config.yaml
d_model: 96
vocab_size: 2048
activation: "swiglu"
positions: "rope"
qk_norm: true
bias: "none"
init_std_down: 0.0
optimizer: "soap_variant"
lr_mult_o: 0.949
lr_head: 0.0134
grad_clip: 0.5
warmup_steps: 57
schedule: "wsd"
steps: 3153
Each number is 50 + 12 x the weight over its row's rms, rounded and kept within 0 to 99. Layers, rows and columns count from 0. The size before them is the row's rms in percent of the matrix's.

# down: layer 8 MLP down (transposed), 256x96, rms 0.184, rows 192-202, columns 0-95
# gate: layer 8 MLP gate, 256x96, rms 0.208, rows 193-203, columns 0-95
# up: layer 8 MLP up, 256x96, rms 0.202, rows 193-203, columns 0-95
down192 105:34 56 52 62 39 41 55 32 16 54 65 38 49 50 73 48 69 50 58 47 57 48 57 61 23 47 56 43 38 33 61 44 40 65 61 61 56 70 43 32 63 57 52 61 42 34 40 61 36 59 81 39 52 48 67 48 32 57 46 31 43 47 52 49 42 63 35 50 62 44 61 37 69 60 28 54 47 45 50 67 60 56 58 65 50 65 41 56 37 39 47 46 61 37 60 39
gate193 094:40 76 52 40 37 31 75 45 61 66 45 51 43 43 37 65 71 58 56 66 57 65 41 37 61 57 48 60 44 63 59 36 47 42 50 46 66 66 68 51 61 51 40 33 58 55 61 52 43 37 52 35 29 53 45 44 45 40 74 16 72 48 41 41 36 59 31 36 37 49 39 47 42 62 63 54 59 47 59 58 74 31 47 43 36 60 41 60 48 40 49 54 55 36 57 58
up193 090:47 62 54 52 32 45 40 68 62 55 48 59 49 45 41 47 46 70 55 67 52 63 24 38 67 37 32 38 27 36 50 54 47 50 53 55 47 38 60 57 61 37 37 47 59 49 58 44 46 52 60 32 34 47 37 45 39 57 81 49 52 44 62 61 34 29 55 42 32 44 41 54 20 59 52 50 57 46 73 57 55 63 52 84 43 55 50 39 32 35 66 53 40 46 51 70
down193 099:62 57 58 61 51 42 50 65 58 56 52 52 45 71 48 37 53 64 36 38 59 55 57 49 47 54 36 18 78 49 43 49 43 66 79 64 63 35 50 79 76 47 50 57 52 47 47 60 57 47 32 73 46 41 46 65 32 54 44 59 74 50 38 46 66 44 65 64 55 53 39 58 60 65 65 57 68 40 46 43 54 42 65 60 57 34 42 44 40 39 63 62 43 47 60 36
gate194 113:43 36 17 45 37 65 57 56 49 54 47 60 41 35 33 59 45 41 62 54 50 66 42 64 54 39 69 33 48 59 74 35 52 57 54 35 44 33 68 53 64 39 49 41 39 52 70 51 56 39 47 56 30 46 50 77 55 41 50 51 37 54 41 71 52 42 60 68 49 25 37 51 55 59 66 35 58 47 47 66 42 52 45 57 52 82 34 65 63 65 50 54 43 37 53 60
up194 102:66 46 49 57 35 61 50 66 62 61 28 30 49 46 59 36 56 57 55 39 32 30 52 46 47 44 35 63 59 37 44 51 61 48 52 54 59 41 66 38 68 34 44 36 64 51 50 48 44 55 50 34 51 48 65 51 45 51 44 25 24 56 72 59 36 64 58 63 45 62 61 62 45 65 38 65 89 47 68 43 52 52 39 25 62 58 63 58 48 55 69 39 41 40 54 57
down194 102:58 22 44 68 50 49 35 69 09 46 47 47 46 58 58 39 40 54 28 44 66 54 43 54 51 38 66 50 54 65 53 50 54 31 52 63 51 54 51 74 37 53 59 47 56 67 46 51 62 53 35 38 55 51 61 55 71 26 76 49 59 43 60 41 62 47 40 57 40 61 63 54 42 59 49 36 51 30 57 50 48 39 45 43 48 30 53 57 39 32 57 74 46 40 53 26
gate195 098:24 41 62 48 51 56 68 38 42 65 50 32 60 35 62 45 63 61 49 47 35 70 32 63 62 56 39 40 44 46 44 31 59 63 37 64 46 27 42 51 56 58 60 39 53 62 47 50 68 45 62 33 58 32 71 40 43 59 61 50 39 29 43 63 54 54 48 60 29 40 48 62 56 64 53 38 58 54 55 34 70 23 59 62 44 27 55 65 67 63 46 60 47 51 65 60
up195 104:53 62 73 36 56 51 45 29 70 44 38 62 19 66 57 61 27 36 75 70 55 40 46 45 30 68 55 63 40 25 70 61 55 46 49 50 42 49 55 51 47 59 48 32 47 76 57 40 44 76 47 43 27 63 46 51 41 46 24 49 47 53 61 48 52 49 45 64 64 55 53 53 48 52 50 45 59 48 47 55 53 38 43 56 48 72 58 58 38 37 47 36 45 46 66 61
down195 104:62 52 52 48 42 65 72 52 20 45 67 53 53 40 54 37 71 14 77 64 45 44 43 46 58 51 56 43 53 58 48 65 43 45 65 50 60 55 63 34 43 49 50 51 45 53 57 22 50 48 87 36 38 44 40 57 64 40 61 41 46 52 57 55 50 34 45 47 58 57 41 53 34 64 60 67 50 30 32 38 45 58 57 55 26 52 56 53 35 62 40 47 65 55 61 55
gate196 098:39 63 52 49 49 75 27 56 29 75 63 42 55 58 25 58 53 40 34 61 50 55 61 61 43 67 49 46 67 34 30 33 59 57 43 36 49 50 45 49 64 65 44 50 69 42 59 54 24 63 51 50 55 43 52 61 37 77 44 46 39 47 70 41 54 37 37 49 37 46 55 55 63 37 61 45 49 43 55 63 52 58 51 66 47 46 42 38 86 55 49 47 31 51 38 63
up196 100:37 43 37 34 43 58 32 44 84 59 68 43 59 56 45 63 42 41 44 66 38 52 53 57 42 31 52 50 53 49 42 46 58 36 38 52 53 35 50 59 65 53 69 54 30 56 53 58 56 58 44 34 45 60 42 59 63 50 49 53 50 51 38 19 59 39 46 60 64 73 59 38 69 37 60 49 65 54 15 55 54 65 29 47 46 47 48 52 70 51 68 75 42 58 37 48
down196 100:60 56 29 51 39 55 46 34 02 53 36 47 44 60 50 66 43 42 75 49 39 46 52 56 74 54 37 53 56 56 29 34 39 47 52 45 55 79 40 64 68 55 63 43 57 60 44 56 48 36 49 78 52 48 50 39 53 59 38 52 65 48 57 49 49 73 63 34 52 49 51 56 42 43 32 48 43 60 50 44 62 72 64 56 49 51 45 45 62 61 68 50 44 61 48 28
gate197 095:48 47 52 54 52 53 44 57 44 58 62 39 71 54 30 51 43 41 61 63 48 59 41 37 61 46 58 68 54 32 49 53 60 50 61 50 38 55 37 63 53 52 45 70 49 64 30 24 46 46 52 33 68 54 46 42 56 40 38 64 27 51 57 63 41 33 50 76 66 57 90 47 43 49 43 31 41 50 51 43 67 47 69 61 49 37 36 37 38 50 28 44 49 68 63 70
up197 095:42 30 25 55 56 48 54 45 36 71 72 56 69 46 58 53 43 33 51 64 48 22 42 49 50 51 40 35 50 49 50 38 61 48 52 46 50 74 48 49 59 56 39 61 60 64 48 26 71 42 64 57 38 52 68 35 66 54 59 65 54 32 53 56 28 41 46 57 48 61 59 57 42 61 65 37 42 54 59 54 48 56 52 73 37 36 35 50 24 43 42 30 59 62 64 70
down197 094:29 40 60 53 34 63 50 51 64 35 41 65 29 60 42 35 52 47 39 55 67 48 48 57 39 47 51 55 38 40 45 53 40 57 37 62 50 50 46 54 43 36 38 36 45 47 44 70 47 64 63 65 41 39 23 73 56 40 57 42 45 42 52 38 57 28 46 60 52 40 53 36 36 30 50 75 66 45 43 54 61 48 72 46 64 36 60 67 39 45 27 64 37 18 41 59
gate198 092:44 56 58 60 48 58 63 60 50 59 57 37 54 82 39 50 70 41 41 70 37 46 49 51 42 72 24 48 41 40 32 54 37 39 64 56 37 49 45 47 46 60 56 25 53 61 66 54 40 49 66 37 72 63 66 37 41 45 53 43 37 35 45 67 43 49 45 46 45 22 58 54 41 51 64 43 57 45 30 46 56 55 55 74 49 67 55 45 31 46 67 37 62 38 67 33
up198 099:51 42 61 54 38 74 57 45 50 26 62 66 58 52 55 38 47 32 58 45 35 54 63 73 61 62 59 41 60 64 45 43 59 49 58 39 49 61 54 63 70 40 28 47 29 48 44 54 37 56 46 68 60 48 51 38 48 49 47 52 52 69 27 42 40 66 64 41 38 33 45 38 62 46 40 60 50 58 36 36 42 31 58 26 52 77 65 56 36 49 71 34 36 55 42 68
down198 101:59 55 59 55 44 46 56 55 55 30 37 60 47 67 68 49 38 44 56 23 36 66 34 68 62 51 65 51 54 56 76 72 34 63 42 38 31 50 41 42 45 37 40 27 29 67 47 41 49 46 56 46 59 70 60 24 47 31 42 39 49 51 46 53 40 47 39 52 34 45 57 62 45 45 53 39 40 61 42 40 76 50 35 49 38 73 65 53 33 43 62 65 48 57 53 62
gate199 094:43 38 57 68 49 66 64 65 33 48 64 56 52 63 67 56 61 43 84 47 37 46 35 59 64 52 61 57 47 41 40 42 40 51 80 61 55 48 40 53 56 38 46 35 53 36 35 58 35 59 51 36 56 61 38 37 18 63 51 55 44 50 52 49 40 41 50 67 60 48 74 23 46 32 72 57 65 46 47 52 47 51 56 39 51 63 45 58 45 50 57 51 55 82 44 41
up199 099:46 55 35 31 55 44 59 42 68 38 69 46 36 42 27 50 54 57 39 46 56 55 60 29 28 54 51 51 75 35 61 48 49 68 42 56 50 67 47 33 28 86 57 37 40 47 56 54 58 48 54 36 43 35 38 61 75 55 51 54 43 48 74 47 44 43 39 37 28 48 45 42 36 63 46 52 30 59 53 48 43 60 52 37 57 52 58 43 58 64 51 45 83 54 49 44
down199 096:35 73 68 50 46 62 34 33 95 51 45 38 48 56 42 70 44 50 46 48 36 42 42 11 46 62 39 40 41 41 54 33 33 66 29 45 65 64 49 46 55 48 64 57 44 52 51 47 48 70 45 47 47 50 57 52 48 74 57 42 57 39 41 46 58 51 52 35 48 36 40 49 61 45 47 60 57 41 59 38 43 55 50 52 65 45 40 49 69 50 53 60 43 18 50 59
gate200 099:26 32 42 37 39 68 46 32 39 36 52 52 28 65 57 51 42 24 55 31 52 52 40 63 42 50 62 59 52 38 45 56 29 31 63 67 43 54 48 47 51 21 43 68 63 49 54 38 52 35 30 34 66 50 57 46 42 47 35 64 37 40 54 51 47 45 55 50 46 36 46 52 45 39 25 46 53 36 66 40 74 53 46 46 43 76 48 53 57 34 62 43 69 49 47 61
up200 118:37 38 56 43 44 57 52 27 28 58 54 43 41 57 53 63 49 62 62 68 44 54 52 54 58 50 56 28 48 36 45 57 51 39 68 54 54 69 50 52 25 44 28 52 62 43 41 52 31 41 46 41 46 47 42 50 53 45 64 61 26 47 37 31 54 63 48 29 43 65 41 23 45 48 66 45 59 45 75 67 78 42 67 59 38 44 38 63 66 44 38 43 50 31 42 67
down200 110:62 48 47 75 50 41 54 49 29 50 51 65 79 39 37 63 47 47 37 41 59 55 54 38 61 53 48 36 67 64 58 49 73 73 53 44 47 42 51 39 46 59 50 68 62 59 48 61 61 61 54 32 41 60 51 41 46 43 48 43 55 41 52 74 62 46 51 42 49 54 56 67 29 49 48 61 44 52 33 54 95 36 69 34 48 32 44 47 44 28 43 61 53 58 34 41
gate201 106:30 50 36 40 37 24 62 31 35 51 39 35 43 70 59 54 46 57 56 58 39 51 54 50 35 41 27 37 40 45 67 25 59 33 64 44 30 43 78 44 67 38 55 59 54 40 59 59 60 53 52 57 49 52 56 54 73 40 31 54 67 63 25 42 56 49 62 50 42 41 45 46 44 57 51 60 61 45 78 57 34 47 46 46 37 51 58 63 71 40 55 60 50 49 51 32
up201 106:57 40 43 58 60 52 38 60 59 77 59 28 41 56 63 53 50 48 63 30 56 51 75 33 28 54 46 47 43 56 38 61 49 43 66 63 84 54 42 54 47 31 33 40 30 53 32 60 55 47 62 73 43 70 48 52 35 60 59 48 59 48 36 44 50 52 46 59 51 43 50 60 28 49 53 66 51 54 53 56 78 51 42 30 42 50 55 19 59 49 54 47 64 42 57 56
down201 102:50 66 55 21 46 62 62 55 28 42 58 70 46 48 44 43 39 36 53 68 54 52 59 40 48 57 32 73 51 42 64 61 41 75 51 67 52 47 61 47 53 39 67 42 66 63 49 46 40 62 57 57 80 47 41 48 24 44 59 40 38 50 38 45 59 65 51 50 27 32 37 39 61 50 58 50 68 55 47 55 44 44 30 36 45 54 45 36 39 80 36 45 46 37 63 56
gate202 102:56 60 45 47 40 50 58 66 37 63 41 51 48 48 50 34 75 32 34 51 44 56 42 32 38 49 31 42 34 51 43 25 51 46 47 49 70 44 50 33 42 68 51 53 25 36 55 38 58 74 48 55 54 34 65 29 34 73 45 64 64 49 53 51 55 51 73 50 57 36 69 55 46 43 51 63 83 47 55 37 44 39 41 73 41 72 53 57 58 51 55 52 51 56 50 63
up202 104:63 47 43 45 34 55 56 46 22 61 57 42 46 64 58 33 61 43 41 27 50 53 44 52 65 49 43 48 53 32 67 39 77 59 26 52 53 55 64 70 52 74 83 49 51 44 53 53 36 62 23 41 41 53 43 41 45 71 53 44 43 48 46 60 30 60 72 29 50 43 69 47 58 51 58 46 60 51 36 55 44 40 49 71 51 59 61 38 65 38 48 42 44 61 41 61
down202 106:55 47 44 63 58 46 42 41 68 61 45 51 32 59 28 35 66 55 44 47 31 51 41 43 48 54 49 60 49 38 57 74 57 56 58 39 58 27 46 32 59 60 58 38 64 47 36 58 55 45 56 67 42 56 29 64 52 39 54 71 55 49 25 63 49 56 44 44 55 33 50 60 75 58 42 71 48 38 65 47 63 21 51 62 59 60 52 27 37 56 57 68 50 73 62 32
gate203 107:57 28 54 47 34 43 64 50 65 45 40 62 59 47 57 47 39 41 40 58 78 35 50 36 60 31 43 49 45 53 42 46 65 33 53 35 40 35 63 66 52 69 44 31 61 53 56 64 46 34 36 52 44 54 53 37 55 56 66 47 09 39 47 46 60 55 62 59 50 45 67 52 39 48 59 50 52 74 65 66 44 65 42 40 49 63 57 71 43 51 78 40 49 39 36 34
up203 100:50 55 40 36 44 52 56 43 65 68 42 60 60 35 32 45 31 64 38 64 57 29 20 57 44 48 46 57 63 58 75 50 71 50 52 50 47 74 41 35 50 48 46 66 62 68 52 50 47 58 46 44 32 39 26 44 88 49 32 52 51 53 47 62 57 48 71 53 61 42 44 55 61 61 62 48 69 54 68 47 45 72 38 49 68 54 38 55 54 45 66 38 50 51 55 44